Part of a small language model's weights.
Training: a variant of SOAP for these matrices, 401M tokens, 3061 steps.
Each number is 50 + 10 x the weight over its row's rms, rounded and kept within 0 to 99. Layers, rows and columns count from 0. The size before them is the row's rms in percent of the matrix's.

# layer 4 MLP down, 192x768, rms 0.17, rows 0-191, columns 352-383
096:42 58 53 55 58 54 45 41 58 59 64 48 54 70 43 30 59 42 52 28 45 51 43 42 50 50 51 48 44 57 60 37
098:61 44 57 43 58 38 49 44 53 56 35 52 36 35 61 44 56 43 44 55 73 63 26 55 66 49 63 55 46 38 51 49
113:33 57 49 59 48 38 60 40 55 53 60 44 55 50 54 50 55 48 65 49 57 44 66 46 71 38 44 74 41 50 48 55
109:46 56 24 50 52 55 48 66 53 59 57 43 47 45 34 55 48 55 45 32 75 43 45 46 32 30 56 41 37 42 59 67
093:31 51 56 52 34 52 46 40 52 53 50 46 66 42 36 36 61 58 47 44 54 66 39 64 50 47 53 45 42 65 44 56
097:44 54 56 53 46 41 75 62 45 54 59 46 71 57 39 60 54 57 44 62 34 58 64 47 65 52 49 55 52 45 49 61
105:39 55 58 58 37 42 36 64 38 46 43 56 43 61 60 64 40 46 53 59 62 45 57 46 44 62 39 40 48 47 52 40
099:56 43 47 62 34 61 52 47 58 61 31 44 52 37 76 49 47 73 47 72 48 60 52 51 60 43 46 67 43 40 72 37
097:60 47 54 49 55 30 34 63 49 52 45 54 41 63 46 67 54 43 51 28 52 41 50 64 64 43 39 51 58 49 34 49
099:45 61 50 54 45 51 44 48 49 28 45 68 64 64 46 62 41 71 44 45 46 70 58 44 35 45 71 48 55 57 44 66
097:50 49 56 54 60 51 48 50 50 41 57 27 50 57 66 51 55 62 45 33 51 48 53 50 48 58 52 41 43 27 43 43
096:24 66 62 39 42 45 44 45 54 45 49 49 58 69 41 55 75 48 57 76 60 45 45 69 31 51 47 44 44 38 63 45
098:56 44 44 37 44 49 50 40 44 37 71 56 55 40 81 51 59 44 65 59 42 44 51 50 65 39 56 49 43 48 43 66
093:50 43 60 46 44 60 32 47 48 44 46 45 29 54 46 40 56 59 22 62 44 38 32 70 38 51 49 47 43 51 49 63
100:38 47 40 61 42 76 37 42 59 56 62 76 59 56 59 49 62 48 58 66 49 49 32 54 55 34 48 53 46 43 51 35
095:52 32 55 37 58 48 50 45 26 40 53 51 65 59 58 54 35 53 49 72 65 38 47 52 53 61 55 51 50 58 54 37
110:59 57 65 57 61 46 55 64 54 46 63 61 64 42 65 63 54 47 59 74 51 50 49 52 47 35 49 36 71 60 37 34
107:57 67 49 38 42 69 31 32 49 56 44 51 60 31 70 31 42 46 55 37 55 42 49 53 52 59 53 60 36 33 48 61
097:35 57 65 55 40 57 64 46 41 42 45 47 46 52 49 49 46 45 51 44 26 38 59 50 53 52 40 44 49 37 56 37
100:64 59 57 54 47 29 34 49 54 45 77 71 24 48 51 51 69 47 50 64 56 53 55 58 66 47 37 50 43 55 40 38
099:64 57 40 64 65 42 46 61 43 36 54 53 56 61 43 51 49 65 53 75 51 70 45 46 61 31 56 55 48 47 57 50
096:69 55 35 50 54 56 50 41 54 52 43 64 61 59 41 41 39 47 52 55 62 56 34 35 45 33 46 69 49 52 48 55
098:37 48 45 42 49 40 57 50 49 35 57 70 34 60 41 39 61 36 23 55 45 42 59 49 53 46 41 52 43 49 70 50
099:28 35 48 53 41 45 43 33 29 17 40 40 49 57 50 55 35 43 52 46 67 50 76 51 50 63 48 33 67 42 49 47
093:52 52 60 51 56 45 65 54 40 60 51 40 37 38 62 52 51 54 49 38 66 55 38 46 38 65 63 64 55 45 47 72
097:63 37 55 69 36 69 51 62 59 46 49 57 68 56 52 53 34 55 47 60 37 53 38 33 53 50 63 45 43 63 43 37
095:41 51 58 43 47 43 42 44 57 59 66 40 48 51 47 42 47 50 55 51 41 54 38 81 44 44 36 51 38 55 45 54
100:60 56 51 67 51 42 59 44 58 67 67 46 62 49 42 43 47 57 50 45 57 41 44 35 40 56 59 43 54 69 44 45
097:53 48 44 55 34 54 60 41 48 56 47 51 46 58 37 61 55 44 62 56 52 69 45 38 51 67 64 53 48 40 45 49
096:53 39 52 52 60 52 51 37 34 41 62 50 63 72 41 53 53 55 51 60 51 62 45 44 58 50 61 41 49 43 53 60
097:41 61 52 42 70 49 48 57 41 44 36 43 49 53 51 28 58 54 56 51 62 63 43 56 58 58 62 42 50 40 41 50
100:54 55 56 56 64 60 47 39 38 52 43 51 53 40 50 54 59 59 22 60 46 51 51 47 59 59 39 52 29 37 61 51
096:55 52 71 67 45 59 48 52 55 42 44 54 51 39 51 39 53 53 31 44 47 52 49 47 51 53 48 54 38 52 51 46
106:29 67 64 46 57 61 45 36 54 50 48 51 46 41 47 51 36 81 36 60 61 65 49 35 49 37 39 66 45 60 34 59
100:59 50 34 69 44 47 51 61 48 52 41 51 36 54 23 51 45 53 43 55 49 35 53 48 70 41 50 46 43 55 44 51
099:47 45 54 65 60 44 45 52 49 46 50 46 47 51 51 28 61 48 62 55 61 45 49 49 45 48 34 28 55 28 66 38
098:60 35 45 56 64 61 54 65 48 55 58 32 59 59 45 39 56 30 52 61 37 62 58 54 43 35 46 64 39 50 53 60
100:51 55 49 55 47 54 38 60 59 66 54 68 38 41 68 61 51 59 44 53 74 63 51 44 73 46 46 73 56 40 45 44
099:49 36 34 52 50 53 47 37 61 59 47 51 50 37 26 63 42 59 44 71 39 36 39 47 43 53 42 59 46 45 66 46
099:52 49 72 44 57 48 47 62 46 43 63 57 57 54 51 59 42 41 52 41 47 57 45 51 43 64 26 50 40 55 48 69
095:52 43 45 60 30 57 59 28 59 45 51 57 81 42 35 79 51 56 48 56 47 52 42 55 38 43 74 64 47 56 51 51
099:68 63 48 63 32 52 58 52 59 59 53 62 55 33 24 62 62 57 33 37 69 56 40 60 64 46 55 43 45 51 39 58
102:52 44 46 50 56 53 59 52 35 54 56 33 66 55 45 41 34 59 33 49 50 53 64 53 35 42 38 45 45 49 53 53
103:56 54 53 49 48 59 50 56 68 42 50 67 46 55 60 46 59 55 60 65 56 42 43 48 63 43 50 48 28 57 39 50
096:54 42 48 36 63 50 36 38 53 54 57 60 71 53 50 50 54 30 33 45 57 61 52 49 46 55 19 47 69 53 48 62
097:44 56 69 47 57 35 59 40 54 60 59 42 25 53 33 68 32 43 55 57 47 29 66 46 45 65 41 51 58 68 58 32
099:39 52 39 36 45 45 26 50 59 52 39 38 51 45 38 58 47 46 50 44 53 46 66 72 63 52 46 64 69 43 45 37
104:56 45 48 61 42 56 54 46 48 58 67 57 59 51 38 48 48 43 55 53 46 56 48 12 61 64 42 49 65 50 59 68
115:61 38 35 49 47 36 36 47 30 53 48 42 63 37 52 51 39 55 46 58 51 68 37 39 54 65 60 34 55 44 52 38
103:38 47 64 34 53 46 39 45 47 56 56 54 40 62 52 42 43 45 50 36 41 54 50 72 30 53 44 58 46 43 63 55
100:61 37 55 48 39 50 54 54 58 58 44 43 52 34 49 51 46 34 32 51 43 58 41 48 53 46 43 52 50 58 65 45
100:62 67 66 38 42 60 65 47 39 49 50 57 65 46 40 47 69 37 51 61 53 59 37 52 41 47 68 43 38 58 66 50
099:65 53 41 46 54 44 35 68 53 60 43 62 34 29 45 63 38 55 62 48 36 45 45 57 48 45 59 61 48 51 53 39
097:41 36 55 59 49 61 35 53 58 30 49 38 41 44 57 54 40 79 30 49 55 64 42 43 55 37 46 70 56 38 57 71
099:68 59 48 56 52 40 41 59 55 49 40 43 49 42 40 52 30 40 28 53 61 55 49 51 82 51 76 48 64 60 42 53
092:53 55 38 40 56 52 44 44 41 48 50 65 50 56 43 38 63 49 65 41 55 59 44 55 47 48 66 39 39 52 57 45
101:68 56 62 47 44 48 40 59 48 50 47 55 41 50 48 54 63 56 57 39 38 56 38 51 38 52 59 58 56 36 56 48
094:59 58 57 45 45 43 62 27 55 59 73 49 47 63 53 79 53 39 50 73 63 42 64 42 45 40 43 52 43 45 42 67
117:35 57 62 60 56 53 52 52 53 54 71 47 43 60 39 45 56 42 29 47 51 35 44 47 54 61 45 34 40 50 58 42
097:35 50 49 39 46 57 60 43 41 35 37 28 64 57 24 41 55 68 35 53 42 70 35 40 57 62 42 46 74 35 65 43
098:47 52 64 51 37 39 53 45 48 40 44 58 80 60 51 52 43 60 42 48 40 43 28 52 61 42 52 52 57 24 54 50
102:36 56 72 52 57 35 48 44 45 65 45 39 47 53 55 44 47 48 52 48 56 44 50 59 56 55 51 66 36 53 56 49
103:49 48 61 47 34 40 55 40 55 31 60 35 62 48 39 40 59 51 53 55 66 49 53 42 43 62 49 50 48 55 55 77
106:51 55 53 65 43 63 48 55 53 47 56 54 40 31 59 41 62 52 40 46 51 45 50 45 60 53 56 39 45 40 49 39
094:33 47 59 48 48 47 57 56 63 55 63 36 53 41 54 30 62 55 55 43 49 64 53 58 41 39 51 43 59 59 47 49
096:42 64 57 44 59 34 68 36 53 56 69 51 29 60 51 38 50 46 55 43 61 46 62 21 79 55 42 58 59 55 54 53
103:57 63 52 43 41 46 30 33 40 58 43 48 61 59 58 43 42 45 57 37 37 64 36 60 36 36 41 36 43 65 37 41
099:41 46 55 61 33 43 41 40 35 48 48 41 60 45 58 21 56 44 44 57 51 54 50 63 50 50 53 47 28 56 29 47
099:61 46 55 60 42 60 53 55 66 35 45 46 43 58 61 72 47 46 58 41 71 34 45 49 39 33 38 49 54 62 64 39
105:53 51 48 58 46 47 54 62 65 40 52 54 41 52 46 48 36 28 34 44 67 46 44 56 52 43 61 56 39 48 47 41
100:56 56 40 38 56 42 49 46 53 41 49 54 54 54 54 45 70 66 46 59 54 47 37 41 50 66 50 62 54 60 41 45
103:34 49 39 54 45 39 44 46 58 33 48 44 60 64 49 48 43 36 59 48 53 50 51 36 62 54 46 51 51 53 52 53
110:53 42 50 45 50 49 64 64 42 54 58 55 46 74 49 65 47 38 54 53 64 62 49 59 57 69 55 48 60 47 39 54
100:59 61 51 48 37 42 74 52 37 43 55 50 42 54 66 49 43 52 53 65 56 49 65 54 51 44 51 58 52 44 49 67
101:46 39 50 42 58 31 59 55 49 42 42 50 45 35 43 44 49 53 44 44 43 60 62 46 52 28 67 37 60 54 51 49
099:48 34 35 39 45 46 48 52 46 48 43 42 56 48 33 42 61 57 54 60 43 50 66 57 60 23 57 55 34 57 34 32
099:65 46 39 44 39 48 56 57 73 75 66 58 59 36 65 42 56 37 31 40 54 56 51 47 40 60 49 52 45 48 51 56
104:54 49 33 52 48 45 55 61 52 58 44 57 48 61 49 44 46 44 32 35 75 61 44 38 47 51 71 41 55 77 67 37
095:33 43 45 47 64 75 48 56 65 54 43 51 55 50 50 36 54 51 61 62 32 54 41 39 37 62 43 60 37 61 44 63
100:59 61 37 51 63 38 40 44 63 63 35 54 44 33 57 57 58 49 55 44 33 46 46 72 52 52 47 54 27 51 62 38
103:72 66 49 48 49 52 48 55 63 34 45 78 29 66 55 68 33 37 52 61 51 38 54 58 53 68 52 49 41 47 41 44
097:48 47 38 48 55 58 68 59 46 45 48 47 51 37 38 63 34 62 52 37 60 60 57 50 59 53 55 46 43 41 46 56
099:56 48 34 47 48 68 43 57 44 46 63 61 48 65 67 65 62 53 53 57 52 60 36 40 47 50 56 44 22 44 45 57
105:64 64 50 43 34 51 42 50 36 53 43 41 73 41 42 50 54 36 55 44 44 50 56 36 56 58 67 33 64 30 53 31
099:65 55 36 61 49 33 52 34 40 37 44 45 58 56 23 42 64 71 57 52 43 53 70 41 45 48 49 62 44 63 59 62
103:62 54 47 51 43 43 62 39 49 59 55 54 49 42 58 54 29 49 52 46 54 44 37 44 70 40 61 43 37 32 53 40
100:57 60 74 58 42 37 64 45 39 49 59 57 30 51 54 40 44 51 48 54 57 36 25 42 58 61 42 50 60 56 37 57
098:60 55 47 48 46 60 34 53 36 54 36 57 45 62 52 58 33 57 53 43 49 64 58 61 50 50 76 64 41 45 45 32
096:53 53 62 39 54 49 51 34 33 50 43 53 54 34 36 36 56 41 28 64 48 69 45 51 62 56 59 66 58 52 64 62
092:46 43 67 40 47 55 23 49 41 67 48 60 53 58 44 47 51 51 64 38 41 52 53 65 55 46 55 53 46 49 71 47
100:47 60 38 54 38 43 60 61 43 56 71 41 59 46 40 36 46 53 41 79 46 37 72 49 43 55 29 41 41 40 44 49
102:25 47 31 42 51 61 72 57 45 59 66 45 27 34 37 56 42 44 75 55 45 38 63 56 55 64 45 49 48 47 50 51
096:48 41 46 51 59 57 63 41 33 63 40 69 40 51 65 53 45 46 39 42 53 47 52 37 53 61 47 42 52 52 54 59
109:68 44 61 54 68 51 53 74 42 65 48 51 40 60 34 27 46 46 51 58 64 65 64 39 54 37 50 55 48 45 45 51
093:48 50 36 54 57 42 54 57 36 51 68 66 58 45 59 54 38 54 58 59 49 46 63 50 28 46 58 61 42 51 47 51
108:53 41 44 35 55 60 51 49 44 50 56 63 46 44 46 52 67 69 63 51 58 59 31 42 44 51 50 33 49 60 45 44
104:59 68 37 58 51 48 61 65 40 39 61 56 44 63 46 39 34 35 64 59 52 58 43 59 48 64 39 43 57 52 43 43
094:38 53 54 51 33 61 38 45 45 60 50 44 50 29 49 48 59 46 54 50 45 52 37 46 47 48 47 42 21 64 42 27
096:58 44 44 56 43 62 48 49 48 76 44 61 52 23 36 63 39 59 65 58 47 55 18 68 57 45 41 61 58 40 66 57
101:35 67 65 54 45 65 32 43 47 65 57 47 55 46 54 58 62 53 51 46 50 39 51 20 24 54 50 34 54 36 54 42
100:59 40 56 60 61 40 61 54 54 44 38 61 25 50 51 55 49 42 54 67 59 58 45 49 52 63 45 39 45 43 52 45
115:52 42 31 35 66 56 40 50 51 57 55 55 49 43 62 46 43 51 61 56 35 47 57 58 53 52 71 44 37 60 34 45
108:61 32 54 51 53 39 48 46 53 48 57 57 58 46 55 43 56 65 33 54 51 40 36 38 58 45 56 58 43 41 52 63
101:50 66 57 52 51 56 61 26 57 52 43 45 41 36 43 47 58 44 46 51 48 52 57 59 50 42 75 49 68 60 54 54
104:54 52 39 58 46 67 44 68 46 60 49 38 45 39 43 40 53 71 66 46 47 43 31 48 48 35 48 59 31 60 48 59
092:51 46 53 43 51 52 59 37 49 50 46 35 54 43 44 44 69 59 49 41 64 44 40 41 38 66 51 48 40 69 49 32
098:63 54 57 61 52 39 42 38 53 52 43 63 47 28 18 39 43 44 49 62 49 54 57 41 55 45 41 61 59 59 68 40
095:67 47 48 46 62 73 61 41 33 63 47 42 44 62 52 51 74 53 44 47 61 38 50 60 53 58 47 37 40 54 52 59
096:49 40 52 59 32 49 61 41 60 49 59 60 50 54 56 51 52 44 61 58 50 46 51 38 47 45 37 48 59 49 62 44
117:35 66 42 37 42 24 34 46 52 50 42 45 52 28 48 53 49 33 36 54 24 40 24 61 32 55 65 48 51 41 48 35
097:49 38 38 45 47 62 40 57 43 51 62 59 45 48 48 58 45 46 40 53 35 48 61 56 43 47 46 48 55 37 56 57
101:39 48 47 52 62 38 71 48 46 30 47 42 37 68 54 54 41 45 54 50 42 40 51 42 43 55 52 40 39 52 60 67
094:49 49 55 58 63 61 57 50 51 54 63 53 55 53 48 41 47 56 52 40 44 60 33 49 47 51 44 25 36 31 62 46
102:52 40 58 54 40 69 58 64 51 42 48 44 38 49 55 71 43 52 50 64 42 30 54 56 44 48 45 57 44 56 49 57
101:35 48 62 46 49 29 45 46 44 64 58 58 57 63 47 71 54 45 48 51 64 65 73 47 53 55 61 52 56 48 47 64
102:42 40 65 60 40 47 61 53 55 58 39 44 52 50 56 51 50 52 36 63 49 46 59 36 61 47 67 39 61 67 45 50
097:56 62 51 46 62 57 54 59 51 52 61 38 42 63 58 56 40 70 59 49 67 46 35 49 43 56 39 50 41 52 54 55
107:38 41 36 46 51 44 59 48 42 48 69 53 48 64 47 34 50 48 46 47 50 54 51 61 66 63 57 51 52 63 43 49
102:33 47 55 42 59 52 61 40 57 63 60 42 55 45 44 61 48 36 58 51 44 36 56 50 54 47 36 53 38 37 63 29
098:35 45 56 43 47 71 43 44 42 72 40 40 39 45 42 46 58 67 32 65 59 46 56 46 51 55 39 67 40 49 46 49
102:33 47 47 61 41 76 54 66 43 36 48 60 57 56 57 66 34 55 39 56 40 52 48 61 33 64 57 55 49 47 31 63
098:39 54 39 49 68 68 63 53 55 34 43 60 42 54 47 58 59 39 29 62 58 45 47 60 39 46 39 35 51 58 59 43
099:52 46 45 51 66 69 47 51 51 44 39 43 50 49 53 48 51 42 77 55 52 46 46 57 52 27 51 42 48 56 46 37
092:51 55 52 49 53 56 53 61 29 53 36 52 55 63 52 48 49 64 38 57 45 55 54 50 49 49 62 41 52 13 35 48
096:46 35 51 45 49 36 38 35 56 74 70 49 64 50 42 65 45 62 38 38 44 51 44 63 69 50 51 53 45 42 49 44
104:45 41 40 50 60 45 68 51 67 49 43 56 38 48 54 67 62 56 37 73 53 45 39 61 49 41 45 47 38 63 52 53
098:48 65 59 70 49 57 53 52 51 53 55 61 58 44 64 45 61 51 59 59 55 43 62 52 25 41 33 53 30 39 57 64
100:49 35 41 31 66 45 55 45 39 41 42 68 43 46 53 51 51 44 40 60 35 48 54 36 64 50 46 73 57 49 45 40
102:53 41 48 41 40 40 45 69 47 65 57 36 56 52 53 68 55 54 40 52 45 53 40 57 48 59 54 43 50 42 46 47
102:50 35 26 45 46 53 60 58 52 40 59 56 29 54 57 49 46 36 62 51 41 44 40 40 57 50 50 29 48 57 62 55
098:62 53 56 45 42 45 41 57 44 29 55 45 61 49 74 28 55 54 49 42 37 62 72 55 51 48 44 46 41 51 58 47
099:38 59 39 49 39 38 52 54 54 57 58 60 52 31 40 27 51 49 45 37 47 32 63 47 48 48 43 37 53 36 53 25
103:52 46 41 43 47 63 47 45 38 45 72 53 57 40 63 38 37 50 49 56 59 42 46 49 39 43 55 59 54 40 40 57
096:43 51 44 56 62 60 62 41 57 46 61 59 61 55 49 52 46 42 37 66 49 53 41 62 62 38 36 49 51 59 56 43
093:56 31 46 58 46 63 34 53 45 49 50 63 32 34 55 50 63 48 37 65 50 35 53 48 51 58 47 51 44 56 58 44
097:46 49 39 42 55 66 56 47 59 26 67 57 64 46 39 50 51 27 50 51 41 45 46 79 42 63 69 34 41 49 68 31
094:24 46 66 60 50 60 49 25 34 57 57 64 57 46 65 65 73 60 41 49 42 53 45 40 39 32 55 65 56 44 62 50
095:57 50 47 43 41 53 55 38 44 55 46 54 50 52 69 54 52 45 57 29 80 54 46 58 45 47 45 41 49 51 48 47
108:60 43 69 45 48 48 43 41 54 38 53 50 51 50 52 60 41 38 44 48 67 64 56 46 36 49 39 51 59 49 43 43
097:71 52 51 44 65 32 51 51 39 53 66 47 57 39 44 61 47 41 56 42 40 45 30 56 48 67 55 68 48 49 56 46
094:70 47 58 56 71 65 45 40 45 27 53 68 61 41 47 67 38 49 53 45 47 43 41 53 54 53 47 53 56 51 61 62
103:51 44 52 59 52 49 55 47 61 62 57 39 31 46 55 58 52 41 31 42 32 56 41 41 60 47 63 52 61 60 48 36
101:56 44 58 41 66 55 60 53 52 52 27 53 47 58 45 82 47 58 55 39 50 62 55 40 61 57 38 57 54 54 73 51
100:64 66 69 50 46 45 50 26 42 47 21 51 56 62 62 55 38 52 50 48 48 32 59 38 35 42 59 54 62 30 60 45
098:54 52 52 32 52 34 49 57 39 42 63 59 47 44 65 45 46 68 40 79 35 54 35 39 47 38 48 58 51 46 47 52
101:35 66 52 48 55 33 62 44 42 51 53 63 49 41 47 50 47 46 70 64 44 57 37 40 51 52 39 39 57 42 55 44
097:51 49 32 37 50 51 43 42 48 61 54 30 52 39 45 66 38 52 49 50 34 70 42 53 38 25 51 47 50 44 37 59
100:45 48 36 47 43 53 51 42 40 39 58 65 48 27 52 56 37 55 60 51 54 54 50 56 42 44 66 42 52 52 48 36
099:45 54 40 51 49 65 50 48 55 64 54 46 60 54 62 66 50 68 51 43 48 49 37 44 54 46 55 55 56 60 52 57
103:44 52 67 62 41 42 53 53 47 57 39 57 48 44 34 47 53 39 34 50 49 36 53 61 48 36 55 48 67 47 55 41
104:59 46 45 74 68 44 63 59 52 63 51 65 49 48 53 64 58 61 60 29 47 55 52 41 39 43 40 67 51 59 40 55
100:46 52 64 34 60 65 45 50 71 45 74 35 44 45 40 46 37 52 48 39 55 37 44 48 50 62 31 50 40 50 48 40
096:54 51 48 36 49 51 51 49 38 46 48 45 50 58 45 66 46 52 64 48 34 51 56 42 51 50 65 50 39 50 64 48
103:64 42 46 35 45 52 56 46 40 50 51 54 58 53 39 73 58 29 49 30 47 41 45 64 38 57 53 46 41 48 57 48
104:53 48 42 40 66 45 46 30 52 53 39 53 54 42 55 39 66 46 57 56 45 54 49 38 48 56 31 44 53 35 40 45
099:38 41 40 40 72 51 47 46 51 57 41 40 56 37 49 83 54 47 44 38 53 63 47 66 55 37 54 61 43 54 62 48
095:47 62 42 59 36 60 44 44 65 47 41 57 53 40 48 42 40 57 40 50 45 54 40 61 60 54 61 43 76 37 57 58
098:52 48 45 59 35 48 27 60 52 42 51 50 49 49 57 48 55 47 47 51 49 48 50 43 39 55 48 46 49 55 55 37
104:52 67 31 54 41 52 51 57 53 37 41 38 64 49 52 40 26 59 41 45 37 49 33 41 37 66 59 43 42 47 55 65
099:58 55 46 58 34 41 43 57 46 53 54 53 43 43 37 39 46 63 32 56 77 51 61 43 48 40 48 36 48 48 52 47
100:36 53 47 50 67 53 41 44 51 38 56 26 62 54 50 39 48 47 45 58 51 35 44 58 59 33 43 49 45 32 39 48
099:43 57 53 60 53 51 53 39 52 43 58 41 42 53 55 32 38 46 55 57 49 60 60 60 48 57 56 46 51 51 53 49
099:58 34 38 47 38 49 54 45 49 51 61 65 34 38 54 42 49 59 44 32 54 52 48 40 42 55 49 41 47 38 58 55
101:53 76 54 38 50 43 52 49 51 49 34 61 42 36 37 39 51 62 40 45 45 42 62 52 38 51 56 49 43 55 43 62
093:68 59 45 43 48 41 57 42 45 55 51 60 55 67 53 45 53 48 47 39 51 48 46 68 46 45 45 60 40 45 74 46
102:39 51 58 42 48 46 59 56 52 72 34 55 47 54 43 52 47 55 54 41 47 49 66 48 47 26 57 47 29 68 35 61
101:61 54 35 36 56 58 54 36 40 52 53 47 44 55 49 52 43 49 56 75 56 57 48 47 46 72 55 45 37 56 34 43
098:50 48 41 46 40 34 50 53 43 28 46 80 57 70 49 57 36 77 45 56 39 36 56 51 37 62 36 39 66 45 63 47
097:34 49 48 57 51 63 41 49 54 45 50 63 34 39 54 44 37 64 40 43 44 43 50 33 59 49 56 55 32 49 55 45
101:36 44 47 71 41 42 50 47 42 62 46 46 40 44 62 40 53 48 25 40 50 54 26 45 54 53 45 54 57 47 45 49
097:74 38 49 59 44 56 45 60 53 58 45 47 62 57 56 64 55 44 54 49 35 51 56 54 60 51 54 56 53 62 55 38
101:41 44 30 59 53 40 42 45 43 43 66 47 57 44 43 53 66 51 63 50 68 34 24 62 51 38 47 41 51 42 28 32
096:41 34 42 47 66 48 53 52 53 45 27 44 43 46 61 50 60 36 57 48 51 50 57 57 38 48 43 55 53 46 49 59
094:41 48 44 33 65 47 40 39 39 47 54 52 62 49 48 66 58 50 64 37 55 63 70 43 34 50 52 47 64 56 46 61
098:44 60 66 49 46 62 55 84 50 66 64 51 54 53 47 56 47 56 33 33 51 58 58 40 57 53 54 39 58 59 50 51
099:47 56 44 42 47 35 37 40 53 70 40 63 50 65 71 43 45 47 38 52 48 63 53 47 37 29 44 47 50 43 37 70
102:57 41 60 36 64 41 33 63 29 51 33 56 40 54 54 51 41 57 61 58 47 62 63 72 38 39 43 49 39 30 56 49
103:39 73 47 40 57 68 52 58 58 47 50 45 40 55 60 57 39 31 46 55 59 56 38 64 61 42 42 57 49 64 65 69
099:51 38 68 64 47 47 45 49 53 65 61 67 31 40 69 72 39 57 43 50 42 63 56 38 50 42 52 41 50 45 51 29
103:38 54 47 41 72 51 39 44 40 55 62 48 71 67 66 54 60 46 64 60 45 45 57 50 33 55 41 43 38 42 37 53
095:37 47 60 55 52 64 48 47 33 59 28 40 49 70 57 50 42 59 58 50 47 63 50 47 58 51 47 71 43 42 28 45
094:48 36 77 37 31 50 58 56 40 35 53 51 41 45 50 57 54 71 51 52 26 56 51 41 51 44 36 45 55 38 56 40
116:57 43 65 44 43 44 58 47 53 41 29 48 49 34 64 41 48 54 59 55 56 54 61 54 36 42 55 53 60 53 62 55
103:37 41 44 54 32 49 53 27 61 57 50 36 35 47 56 56 60 57 50 39 75 42 48 35 57 55 57 56 48 61 53 37
100:37 57 43 42 42 51 51 41 62 58 39 42 52 56 36 62 60 45 68 44 59 45 56 59 56 50 37 60 49 50 59 62
098:37 62 62 46 61 47 59 71 60 34 53 50 54 44 64 63 68 46 65 51 52 59 53 51 51 48 45 50 44 53 60 40
099:57 36 44 56 47 74 33 51 61 56 60 53 70 51 60 57 53 59 56 51 52 55 69 47 52 47 55 45 60 51 43 62
103:44 47 32 56 42 42 56 38 52 34 56 43 75 41 54 54 40 25 41 54 73 54 63 54 56 49 40 46 65 56 56 65
100:57 67 53 65 43 44 38 44 54 54 51 36 25 43 67 51 59 43 41 35 50 59 53 44 62 60 45 40 57 42 50 46
110:58 72 53 66 53 37 52 61 61 59 57 55 61 60 50 49 48 58 49 60 52 68 38 52 49 50 51 62 16 74 49 63
100:42 44 42 72 56 52 28 54 60 54 60 51 35 30 60 48 62 63 42 38 50 45 40 43 65 60 52 61 48 56 30 47
095:58 53 35 43 31 36 58 58 41 62 49 31 55 46 43 59 71 47 48 41 60 54 49 40 53 67 47 33 53 48 51 47